config.yaml
d_model: 256
n_kv_head: 1
d_mlp: 768
activation: "silu"
rope_fraction: 1.0
qk_norm: true
bias: "none"
init_std_up: 0.0193
init_std_down: 0.00432
lr: 0.00207
beta1: 0.9
weight_decay: 0.078
schedule: "cos"
doc_mask: true
steps: 8613
Each number is 128 + 32 x the weight over its row's rms, rounded and kept within 0 to 255. Layers, rows and columns count from 0. Numbers have three digits each. The size before them is the row's rms in percent of the matrix's.

# layer 3 MLP down (transposed), 768x256, rms 0.0193, rows 725-767, columns 128-255
087:114136138148128119189131116081127136117168127082131169144133133100124129133091124155128139116104143124118140125118097135105137080095145042159179078136105131137124123115128108033145140141174154081124100114136114131092125141109129122123163141139152120161132149093069062130055144101131111094122131127107100187162137115153122128130166073120156106130131169134152144087143113186171191069146
093:179106101120101161101121104128230132173124085148175100154168188121114142048114073159140033145078107113122077139153100080185092120135115144144150123092092096170148146119107120133105121126106121129095140172150144160116135147140113156108200148124100088127157150125149067105180119150110200152097115052097182083135112131123132110154171154088165169089122052146124120148089130155152148131131
105:095194120134083075116122166138128130130063128174191125116149158172106089115107095090124146159147087102068113080104146141153124143131108131166157113106184152175089153113135120078161131110146135073132134185096157137146067136128136128103105157171086065140140040083109145110147198149159156108109091151112161104114148184145113084173153123148107130190086101180139101138141176174139152095117
088:146167103138130071149222105161098114088146088169091121137119114115171115116108132150138126194122128105168167150101118160110118105120106200168144097105116170180136099153160082118126128090142080102140054187098153120140097123144092116104161134151176156164120132100181136140144156189085122159124136142096148148117110134078153118208136136178103169141106088164119170168131105107139119130189
100:154126123137120220049106145062129155135166156112112115158150146133070124138099103167200194096134157125151153129127138117152090171150119174077190157106176087159112148101114088113124148062113109130155120129199112138129107137152114146068163162131130129156138113136075107171147119114162157154122162136132106121086057138090193175120107131084131102115140117159143111155126083134116135135104
093:193138175142111151156140076186202105181167134142146121133186148140142188106112084173162096154071127171110089127094143122118117095092128141133155131093148112128115122133120114070096112135171103171101162141128130107150155115134171204078128182101135086159109135154081072114099077125050097163122139050151146100157132150109154113083132151094192117138093087113172154153088139179162164135171
102:082114124148134113167160118083138078102129193068067123092101161100071126145179147123157082138121121163115106196155088109086161145096164171173078086143184120152170144142112191133135079146096163107137122128120141129117093125127117057100101165094159146149134073149090080135118157129094109102115085166103102096066090105159127144169116099084095096170123107138110132118093169139048150154141
151:159162132147126122079148124138113154108120097116045164127096090140110134131148110103163092132093125136061101130069143130076125136144119156128095140119174099168131083162138101149172142144097114115080049169150122132175146131172126156110116143132102118161119069135136052169096151079208118135169110108074134182105127137150159115170178059137148080133141051106096135183114112165082173124166
102:147100102174141163091151146111118166116149161129102136138111125147109106184154080194158171187190103108151142189157090174119177129126111147114134198148142108081129124141085089144119178120098094122147113121116125144153095102122112101118141134107125171145086226127138157132094053095130172115175137123099146121121106124131196129105105160034134107125106189167092101109131049111040119178146
092:151124113112130159103142147153164100145094108144156149080126106143060134146089135105123105160109109089080160088089179083150148155136163168168179097062171182129126085157166136075154098167160092131116163181152092155041164141098112133095109164140136142128125133140100068158184119130121119138115138062091108113124151131121133127160168134116177104085112134114136145165125164174163125104137
100:123097135120086175140049106157171156115114164139123163087094160158070081095064115128136135093126109095144180119148166143148153168166129102098188099118181228140057134154152093106121194108124156140132136093149097128126120116131206097084124127128110090109162061115127146165104140167163133063178112163079063138112089178177077129104137114161133159110144114140143148175152113160096124143167
095:106141113105078154120096123065130170148189036102106175122095116151079084149110159101126155188161146058186132127102094120158166201176094106130169160159096139107109140175124131115138156086127164103096100118117121219083171157129181120174157068174125107073118137116096123125123124094177166129134123122107074141117119137086136183143144098117179133065138118111099152194087037143122083108108
096:100082122164135091153110189164093106108081112157125134171141153141154133155138089097072121067124176121077130103114144093146040212148163116097128113104127127097116058084093094150108132137160081104113100170139120182113120116192122178215164105135114152139129093100174095168175160103125053163098140121123105134178124123100076128109148072141124145177075117114140140135144074152190103130138
107:145113080069140176124071179123068118106071083081127186141161108125124114166122095160092109144196141121084145136117162114151115149114118105132139119146067141079145101090141128158151121193146105135100158130160130161062149103147176117156135132153116206132118179104188156111133146166165091158096126094138142107159154048129113167103179115130157182094160148111089162132143062129140124129094
098:153078087107138165131145122076126111108122104069122132120139104137129103162153119148121207166138117121074143133180140125166109083161120088095140177145152127089095155115110138137181144171180067083119109132182118167097151159109120105149102175114164136159136155084123163132093154117152093153097142096125113182180106044141142166110150142149149146131181174148187162089121092127139169123077
093:129132124121107146149057155162147137057118161144124123169149106105135118125108075126112119142130100119193102176129120084079180103079169066129152134041058128085152146116163135100139175130127143087106141142115092157063140120138137140094139146168109158135095213113122119130088091078133132137134089092126088166103114132127194054099111193120170108128102138160154166083130178165136131137152
097:135112082093148098133126134059148127095189073092083100120170146089172095077140150183116171161154136069124122117103090153149137105129127154086166114177110115162137183100143104153122116115126145117142106104092190154154181129095145133113124117083158213065144133156126145072138129170122167127092135115129174119139123073142153126149163148108140136121174122139080153112135121117132099126148
101:133118103143158157129116213120071110103080088111117097192158130121129080112132100095095210145167122140092095084105112088176154156185146053101087139133086094136119105101103074105180149090108080074147202111149102162142156144164123188137108129144119161154063161121153168087158113109115119086070073118125132117140110106124158169087142166137081141180107106130176112162207124111157151078141
140:125047054147134137113135054116149066188108193168100129116127089087158110086146134148076092104084082128116146199155108111163161129123119126119126082072134139125157075103171075117109123174157118219114115138118134113112185107095121171118086107143166154141142105143052136108160137094115166116070128142108180102113130169101087105066149113108098138122119085145109117079169139138159073122132
099:139132131175162097135150133111148132118176119097095117118108151146195131100156114102100171144165108138138131185065113240126149106134093146147100127189173156126119151111126198135131100118168128110140076116036165073159114155060151090131142111137156121148136087115098101108116165134102143131159186127127152144130148111150133111179103125172086088209137151080127151143079146155180117102171
103:164150123121130092123128130158139158093079123178174122142143138184118093121076126157130098101151081171130122097124187199118107115112131072081188176084138189136089171154150093114150165099168109157112129159200099115157100085186167144076154166129064111097115141133154167156092078168161119098159160143108101151158104169076126093113097084132145180143124097143143156165114077119083191102173
102:155110162132133100107155098137157153096200114109122128131067153128087168141102179110134168157047138126104148094110121128116083132148150161126143125111142088169078130143123145091060075110134170093144079165127110142096115181161138103152090119152193099065131068099070103131099186116169109107130202139151107169122151156144138128178161061179063094110179100126187130063101138152159145111144
095:107121181129109122160135103098167157118169110128116139100144097125123090147084117133100112144105128165138165195149145082128134132141127132107118140204089140091107135080148126098140092212193140109103145138132173128094154081108175069109153157112181130159175196115159064134148160093065126148129070109035110103121087081126126161185188113174106128079121077084155198098119103153187111138150
098:141126139181063133134106120153126157132057144146123053162168135162104085146112082120109138163106077105142156136127165121169051161104099119135184175123171128126087149142099129108124153185092153107103095165192134149126088095177164156126149205190127084158174043104144110146123095122114130101154091152119156121151109171160118106150118068062115138132131113108174099169139115187084103120067
101:170130146166108100155140105082149143180125128165159097144110090134182167123111172133154166108089088103128156115081087153118152053161101132104139165117144080125077107158171110172107156101144129145158090109126130090123162178137137139170142075146128069095099139151088120125114144129186146132158109130135145132123157141127131123167128144144130060089078043100125105089196113125183138137166
130:162112140124101137079153102091152120154169098137149120178141121082134122144152137125180132156070164151169150129082152127175123079199129158146063211124101135097103134104119103147041126113132117167123172157149174208113188084167161131167181149147110120127155191138164180132156120093133136105115088120126094181095059132105161136146167090103162140116148052141182110140171168113089162116116
094:158101114115130045118183088190116109168157076137157176138099106137073146149056146154073086125115130073176098166163156164128028163093133122203152129132134198138135122139148135133120116142089194156140041169071080166097119138134139108103135116126122151147114057091081114134162123190140162119148176098140179122111151137117067087154090092109113128130139157123124106148111143146116098148110
088:130142126199165105147148174199125132114145132152102108113133119113126126128099109091114149161164114172185104127129135133169114101152111149151120132160123167131132118062151111178134132104139077157151081148096145079172116165168130126119124148112147108170116110131111141099148116094089055147148094122121171037130108125158109189152133134136121063164080107109154139187151025141136093124157
101:126156155122101155116074148041155134177057162161122122096115148142098142135176110119177117135159153163022152110106123123114209130165080178098098137164232109133162104152094200164119126175118181072090159101131177066105123090076145079120082079154111164107148105180149119122131137129138132151174119135079099125087130112144124139123104119138145123138125060083126100150087177117138101190074
095:093115143107116154163131141084106119084123135155107148129141086150191062157128131140110114125167097185197119144085153106131139133146113097141136138115137146025109151124139113131095104131162157140111104140099169138147106107110218082142198123100084101154184153102161148142183201178121095108104075097100131128135098102130132138195104175174184109154132079166093128140149124148107104146136
102:138109132125124151072169072125111100163154091137118075117134113122105120112130155130132160209143105108101138153133081106151161091171131145160181084126145106184090090146110101096100128125140086082123068167145177154095145171101115196141167119142126143083115081110025063104182090093131149185113118155137163158156157131131115152184158143138166127099111065108146118102099154146167201095091
103:153122111172117121077138142078118118115112153080132101172139186143065139074151072143170138164152162158079187121130110128174149083182121131102179131134141128226111120096082125117097172056102098107170122142180162127092102132130130136109135137179114118098099168160158140126069126115132113091098144144113115174138122112080184156138157114114103171128165119115163122105099136146113164118158
161:126126140070132081091131054172173098111101143120171071144147147131173165181096152223129086147101172122094110088181094105111087136077148058085144092165139101164127176151187152136142134096134188160136144066086135151075123137151135153149121117111131125107183094108149112113099157118101154204151090138115168128105114116134128159138122109108149159126123038165126120154121111128096181152140
089:144111125162166109112142120145142094093132112144106102137105093118163134182134129132083072110171114169131152095154109118128079103128130134146138081127121117127153087152093162065126066139105093119160098157134140131081118104093173080135063147120130129130119246128100090164135145116088090123172152145154115152204149143107059143090152125149144158125131133115125123086098137077121157142160
092:107124087108087101124138137218103121111100127132138076192185134127199141096215127168127109122103111185143086125138142172086097064105131113098110117052121136097171167180129178177149090158177134114096118169154165078164142124147087193144108127141118186146125094130186186109092165172119127056103126106144151135110119095108136115111162135149040152159152121188117191089142120110161146115126
105:191107111103106166107131147106157128123128086122147165099151094129107164137074133145105062143104157070171150101105137140130120193090155140106093090148059130119143122147128163066090115143109176136129149131078149161127122140116117081128074167213125184142123118095087156128091080118149165079152119115094104146101081100037077168158133081125178155118125075134138171176179085160071142125127
091:134107094112100160112129191181127125108126085112128119166138038113216147081124087138108107165118151185166085127089142149116139124147122149116144175082077183109169135135132124224131152120180038151118096135073086122155126137141160122160131106094153137156122136138155091155135168202132098149186116023119143132125113138099138132127151164130123118165106157124123149176137138132206125109147
110:121167178147108081158151093168138152188155156197160095147172171143125134091143134120168146094105111162170060139111159196090115097116060088114121143124200132120114135131149167122100123108132143147080116118062121072166135128137160174154158107086117108132141037177159194126117133168159101115102174104150195128085091141160176149136087131148108121179146025129107102139133108133100108151110
090:189104146097091156109077090127122178157100162136147122168150177146056119127098109200162109148142125139124163093191177096137051156148100087093178128129132088165165109148100082119092167187099193109078121146220149145105141095130125162119112123166137193088120121111177099103155146130126163120103125102110145105115151152114166117093119088120161195109122098124130138170133083091127104155092
097:151198108148074126124062199150141161147121176159106167106106156171122091157128120053137100138119156105075111059052129106140169207149115158090092171117139119109118140133129118122125135077084143085141175105096150120156104085158142085153099088160136093158175069136125152122098175147122102086169131159155075116138111132117083192115160145163086156110072113100165108136127112108066069113166
082:132137136152117165110089124165131165125126206131136138062091142142133113133086152091186121159140152178147153163121147056120141119195097146079113087125178124167128127063115070132088129146167105150136129132159188063124142142123146066128130146132160114117130122111112012097152136083118100146181123146078140088104151132082152152146123121133180119112124114129107161184120103124160142173085
099:123119153103169097132189133148140123167082095149155114109074106187120107162089148138159139115166096069132091168083133143136127113159120182137118194149140147081120218193147161191122111158110194120191073120103111127099110135140144091131101093151131120151152133130145173150165117137104174149142155141126144054058144160153078098154115119141098028103097086105096078091149092098129035126101
095:126087161127121136099116105151084149133147150077117100132125114050121153104085124097140119061114173086187174153180140125102089121097145148144135122148135178156114085155130093125112168158145085123096053139115127114163117147116097149060217150116120172143128114167108073156188105127135121126218159108112159103117125130129109133117124164089207115092160153139080117142077096143180128117154
# layer 3 MLP up, 768x256, rms 0.0177, rows 726-767, columns 128-255
089:139197101112140139117117130101138120102097174139098138127162148101146096178140110102103150153172088096117103111107101100101083141127166142099080137146164113143216107118158126091149082124179133129138116142129097165062076133120127134143148129179142134154113207131097094169151139074178106156108133067148137155129080107109085153166130152140056109178171137070107121142184095132134071041139
098:075109141103219124173150110145116113126157188128133098154131099129079170094131117172189150141142154085118089094114118173138153154107155204131072153173125128094157105093136162066138155136114082147204115053082081152143101167170088079124134143157109131137171198074119121051155104152099138132108154115154116152113108045141145171120145126115143135094152136109103138095108144129128083155125
077:135024092080107162156167087129119101125154097131077154170174120144142107172127129122137130117161147112151126166113176128185096126174121131097044190124133143129118141185159132137157109132087192109074172075182143138144099137113174108094148135181113045104137132106075155138142151180121116140141147098157084183142088084132106180142162102148149186116143119165077104122100144087124135160104
096:099099085178143123096180154132116118131133108127153120170107066135147127140128114120103113194168154087139160157172123112117113117065175153096048137154118175133180082181141112098163109165168123058146225106125063155075179110123095145113182135156133087153137197139099045147164131092111117170132177107096177158123065113134126100067171071091143117134104129202098103148131150137132116125139
081:148154136145117127104075074070165130146133123157074093112190116078111134147140103100123096144080113083144120136178148131113073122130148136114124154161161071092126131137119166099100126119099144071128089214118136064129076066103118176103112132186141160113173103160141120187093040097085106132181096127138127146164086155119109157160122118138099124151172127046117067113146114192155133067122
094:135133069072129139138167110182057092151180155139127112104112093137141158048123172150097174122081148137142100110144113140135080074151115136154131140118115137084118151084071122137165098167152104136124115158104133101123165168118141126100162070177079151129115119167142094099199172204097126161123176097104092141184156046154160156115122097063107091105168141091049110164122118105106147135139
197:079131150033121126092139098078146090109151096161132124127141117153108115109128186172098186119112160143141158115162134135119081134113125073172116117133088127055111208111113095166165125088163120138105152137103115106077166093088180113134138097190202118167107151170147189150127115150111126171073128140117151136149169075097117102122130115119162146144144129172140111137149069134159095095145
092:170115155142126127106123167119137133107085157070145126101097110166153098080124131089121041122154102148172139131145107152112150129072134123153184080115054204100151111167167077142157050125130138069113208101173114086124164148091152122115142109150130126153086110107143175195131101129157115139117143138101164094106133106162087116088169167063120203086136117195163136152159139142096151109112
085:121191068106106129152138148053104105170141133117161055087165122105140138171137095108049162175130100069094100118096126143108081124165110107130095155141205180101086134151111144087114121120105141116169162228189113093050094080161162150162106152172116054116172143137122123170139118108171174204109148075110117144122072162105132180140126111081126152159137131071134113140085144122131047081150
089:106220103184147120211114081117131092111128140137076098120125132129171129130130122143112140190100131121137121162160168109119130156073157192084100115115162169158138078112112128178138150134115113231105179127115093087117172102126157145133147159146173119191138102067163194112134103040081145156124123139098125130119116086124134109125178095079105128103119123148134167112126117120140097113139
092:133153085116111124117139128138151128134094158129200121138108080163158112199116133134109103183109129122151171107154127133098075116105123140087102099145148148168147158172147070121148095178128170124114160118137085152155147087104134115127172182110179067118103161122139114131169153106143112162122117096099100139096173159098132096096194064080147165138101130187164154162096123152163161108128
099:119101118156131153142171101114121131144104080166166131146110114134099136168120118148150131151193164156096150178080103181167120105148119127101109122096176104163164060119111124148143123131120232131105133091123122127147070129113147164106069090109107127093051150148112127147188111119126150087119142124150142152130149101138129106092072129142148111142130125121137115118143107135128151160116
098:156176130160168134082070157142105186136094073121149113100134126201133164166132080083099138125158149111081152129116128098142117163140080091132144188084117097171142111106120094162127081062141136220150148138149144144071130139116149160176129158084110137107093072142174182127160124121189074124088104111125134143109170149120126088103074142135130188194086136073129161128110123116172131091109
096:146122084119155104108138095096144195139121067094127089157165139141055132124135120127121135115138091129097153124167125164076146154073177095120133154125104159130102222156125094083076116089109115198131181145121103111190088131105069144171138132107154116107113088115155188165129087114177133136099110177150144107119181095125175098084173125093092167152101134123117100207111100120122151122132
092:101142083099179138131060142116159101141146099097121111132144126146151132188137142106151163133106167119124083129163116133145150141194162146099129147103132151125181116129151081120120074119164155109173144107136182097143136093109174164196086174115157071165164079176103162145143078095124150167120093159151140155113139136110214127204139154164136167119096118143101151115178104065186135088124
090:151117120163074138175083119135138156089093118109161127163140129106173029166119169047088118151141131179140151080104151073144121094125117137122144117128148128151147185095130139161147077043122141122109069104120100154086127161110143194069193132125054170121124089108194113173139167150171088140103134121150090106122170122128173135136138136128047123125096131143130121086119151120121153080147
098:111084151091192134184078196100196155154114087116123124177116126127118144120134154148163175104196161066139062117163126125143132137106138127127126151097085186122152111076112153104131102130159108090144141072084117136124166117109166140081166126074097156051123111063089129105193172124113138113073151139158146104136137221137180060152112114135149128122061123154108089125173119163165108087102
183:093170136151151116173134117174153079160112128162115136121104073092129126143133077153102104159126114094124068095130151110142185108113153190093134115141188165162128175140140120132081173078083104149102116127125142033143131093124116123119125143081174178139183139120145108183157189143123117158129112130116156114115120157128092158123100207164091063087136138101149160127111120174132183146147
089:157084111161087136116149088158111098062124142091131078117099097088142099107110105127139075201074201121151181187075134069135129131101144190177132162135101122088104118129175162112113162087069168154121080113069109117144169187133145098108164110149094163098128099156098153108101181123102137072153133117113055045149108125094113157122114128148150135099099131112126093133091151149110154163107
102:166070166142127124123146071095198147154125058095047136124160125176184090159138155078173137197097170132128144170137109151098141185070171131118122113111082179144177084135185173157099145080094109124114150107127086137156144093151115122122132179115146100164155119081153172103153078109084133162106118173126123131107070136126119086189117129121151162121136108080186112112145191112141131126111
092:092093127157112122170114086145138101082101127166185171169142124058083111111134144178121143142113132083133170130092138148144115156188115057117119086088158123164092193167106175138166131175130149127108094137083119155129094111118086106121170125150167135116123198174168097152111113114148120110152111093122105078123089098103141109138182100103124135089149148170095139146151141156091164205143
095:111172103141095116131167153086136113114106192115090062140152168114150146173126109121062142209160128125138131130183131157140087130137100101091155197178164146163123089117077089112107118133104171225129096173112134112126148148089116158157154154153159089086147031146162198191150169101141126072119144064124069122118136099099128059109125084104132119161136129095109109161086114125172120010102
093:096113170146131147105109102105176160103181111113108125079137103103107127170128103137102085123079088145110173137146116101092086206134109127160113091131117157113160101067102149128158109080202108153105180164098063074109123152103108063102126119124142174163144136104173151119196064147110121123100093123127076145118093088165089159146098112091088169099129142099077106114109115193145164139144
087:080124141182131100121110193072167131144071155150117123184087122111148087131119079092153095179074169131113150140145114101145162137145156137139117044158161193125112188189148105141124136137110183130122056158110150083199095145181131089081120162119146110117127114119148116074077130092097125096172161145163142099091133150116135173146155129151121124135126114188134115149083079128099159159142
142:127112153097103111145130116139191119082120113099105153156148114080102140137143094123106110073108136083157179195098099104089138151139130031098149130140106120127094182150144067089168070143164166040142101144145101166138156104115078074146180149131104066144115175133144099175149138135091101109056115110140140136101133207109106119079172162121137101161138124193150115119151119122113085081116
088:119131091134122123160103041092084116107135150143146119094137065098119099123133154143162109135157112118104126137048120133160135156179118162109115156088150091134131125112182180129137094133127135134051095132130088092146123075126099168127105114139115102083145124125130055118156116168156174129122139099100097083127129065135098162149147130152141136142176124130106128125135162187104148148143
080:123162176090174129132180110046139132148114205115117100108112100142164168131125071173134097135121141124123166126110153170169155152081139169116126153161104156079137080100108171070106118097137161074082132127154171108163128084097132196127163115161120120081082110149069148116138164084074110134140126112136142094182095080126112095104114069134133145155147120105132080145083109111146095150136
089:181172156148089137110149112158090106116107119132132134091065183134150188090116158104085074149070107204109137113156131075076123109125108141172139165171117096113074091144105029104186138130138139145157113057130104098091135182166135111129166122144093163204117111105172142075074142154121135091160173054122097187146125154176106171095101096069149140092092135103152100160088125152091158080120
090:128144181181185131177119129166135064127166113107124148145146128154105157164108077137120125123091073122122177141118135184113135122148108097140168164167122087104144119099126097092082127134108174224092114103154152120126132151091140115096123142151099155150074109075156141141167126156072150112075117136148089134107168084152140097100089089126088134119044116132135136136099108117138083079127
089:098051121112087116142120100099192169121101185170170185104144119127102133095124090139151137086148130098121109160131105120144124137147121118125120063103109183100105145218116072097164135206101114092162144117125098143090063119146121147178149127162158113063146160141088098177120116125158163144143145100137083196092101139093137152129112104088046149092108123156094146110074139096162148146130
098:167078134065107138105157116107178147152091072126175126128119105143130114098128087159138085077141174092130116117113104126126203188092158110109075138164103191131113168183112126138146114116145160057142152086091113217107151161092071148144172121197163099139050160131117134103139157082104073155138162133124140138127098155081126125125175130101097114075180145123141087147131102106133120169078
210:194098149161141140175109156171195125199157096175183117176134136113105124110129218126155168156173097138128139100138154150105138118133140097156101151107123106177207138147131036142120127117136135083142115176093096136171116149117096162210105139124134139108130101173150088136131146099120137138168145185134179130166136077138105117186102161156139147120130120129097120107126175099111117095128
088:173115156079105130079124065100088085153151092136187151085140082098114103133136102159085140077155114118119136152121116177219119147158121091166148160108080156103072188140113119137126134179116193149093161149133117121126095153071134181114046103108116146135055109147141069131122083132094141129120145079139137150137148187153088143141064149181139145122093132105192152166127182139124113148136
088:130042077111140117123106131168106123136140093079037146198130181182104116090125173065127123096084151145097128121136141135070108154161062086132116130162103163116125157141105165125111138137096127120155117128098101127189099160123091151069117158078143097136124115061090195104132168166139139146089155154134091146143131099084163108151089175144119126122186125066076056149141126137138114156125
091:144187118111174143147177096116146132185139091085172149141162073073143127134161137060150161129090141107120171126072119079168162119180134158127107091093117107124118100078166071142157142128142157166141111113080067110079130127156130091150106174134082149066167088084100109184132099156155130121149153082108053141147161145157127070189136138147160169123157134152129165130157148088110111099137
084:152092089118175145036127120107061121132126066140100049156115104136140114192125109086068123119102136144138175148126178121126132142121182124172141178165151067106072129143147084115134139126137198102085169061145175125174151093111137098085116140134100080096108100128081148138154164076133178127134127181144086110155123139070117118108117146122185160094110110085132040126140086161117066127112
103:156087168176103117154142139157166103087121132141066191126150165124109127101126179117160063170075087155103175124115171117115114088121145168130107158175099101127130104158114177086116136109122146115115052051065093131152111088155087131081180104165117126128160129081099144094116117183076120108158135179088141111140085100147079185163106121089134099123189126070067112111107132207097140129138
083:089094213147145135136106095097113131147099083140110177124143167139127115133140146119065068124163138117123128112139117091109089135133087083115127105110131119136152130133122109145147125144131134159113177127147068111074121172140086111104155197148160159160127126028141141133128057093170096116129119092128118152089072120171109100136115086085097162131164119118149124135164160138147163096108
094:107172113086126133162159124120109124141195174142181139112136163096110161138114104140143101111163083121106088155122153132099136146098144100109146116140131119112097142132090124093132155185133164092080120067136155132132118181108136133137136145098155120096063186163101154064105089142062061104172097052118156150136123129143156134099163094132193133140106134095162154148084130166106123116153
078:112147175089144111116185063084054098191125145154114130111156159119172156104130125116090051099130166137124159143146142131116123101154121116142116146103110069104078071194124129109077149119130182113102165154154164099124180163114094105157176117245110088125156112187123087135121154112051100092167118110135154105109028132107102114079093120084149086136147116179152135132114113063105106097146
094:076130117175084113102111166111112137079091138159170081121079152152064131078113123117116101123142059156101125083085110090138131149128121123119180156125129103157094182098167080127126109128091157152122102104171122063130166115175141084101117123068050106134135088126212128116113163131127147091143149111149141081111124103168105136122150123171141190108132122205178130098104137139085159153116
091:135139109152109133118204089142132114149135124170102127128137098145129084183128118078073160113137168110146182171098128118138078138120095170135090125095117114091130037121124150146157104110161125178112179165171094132088148150120146136130160077179116107106122092147093104148161072155187137152150146198090124142108066151102103211145151078051117131095146108151122141180110093123121150162119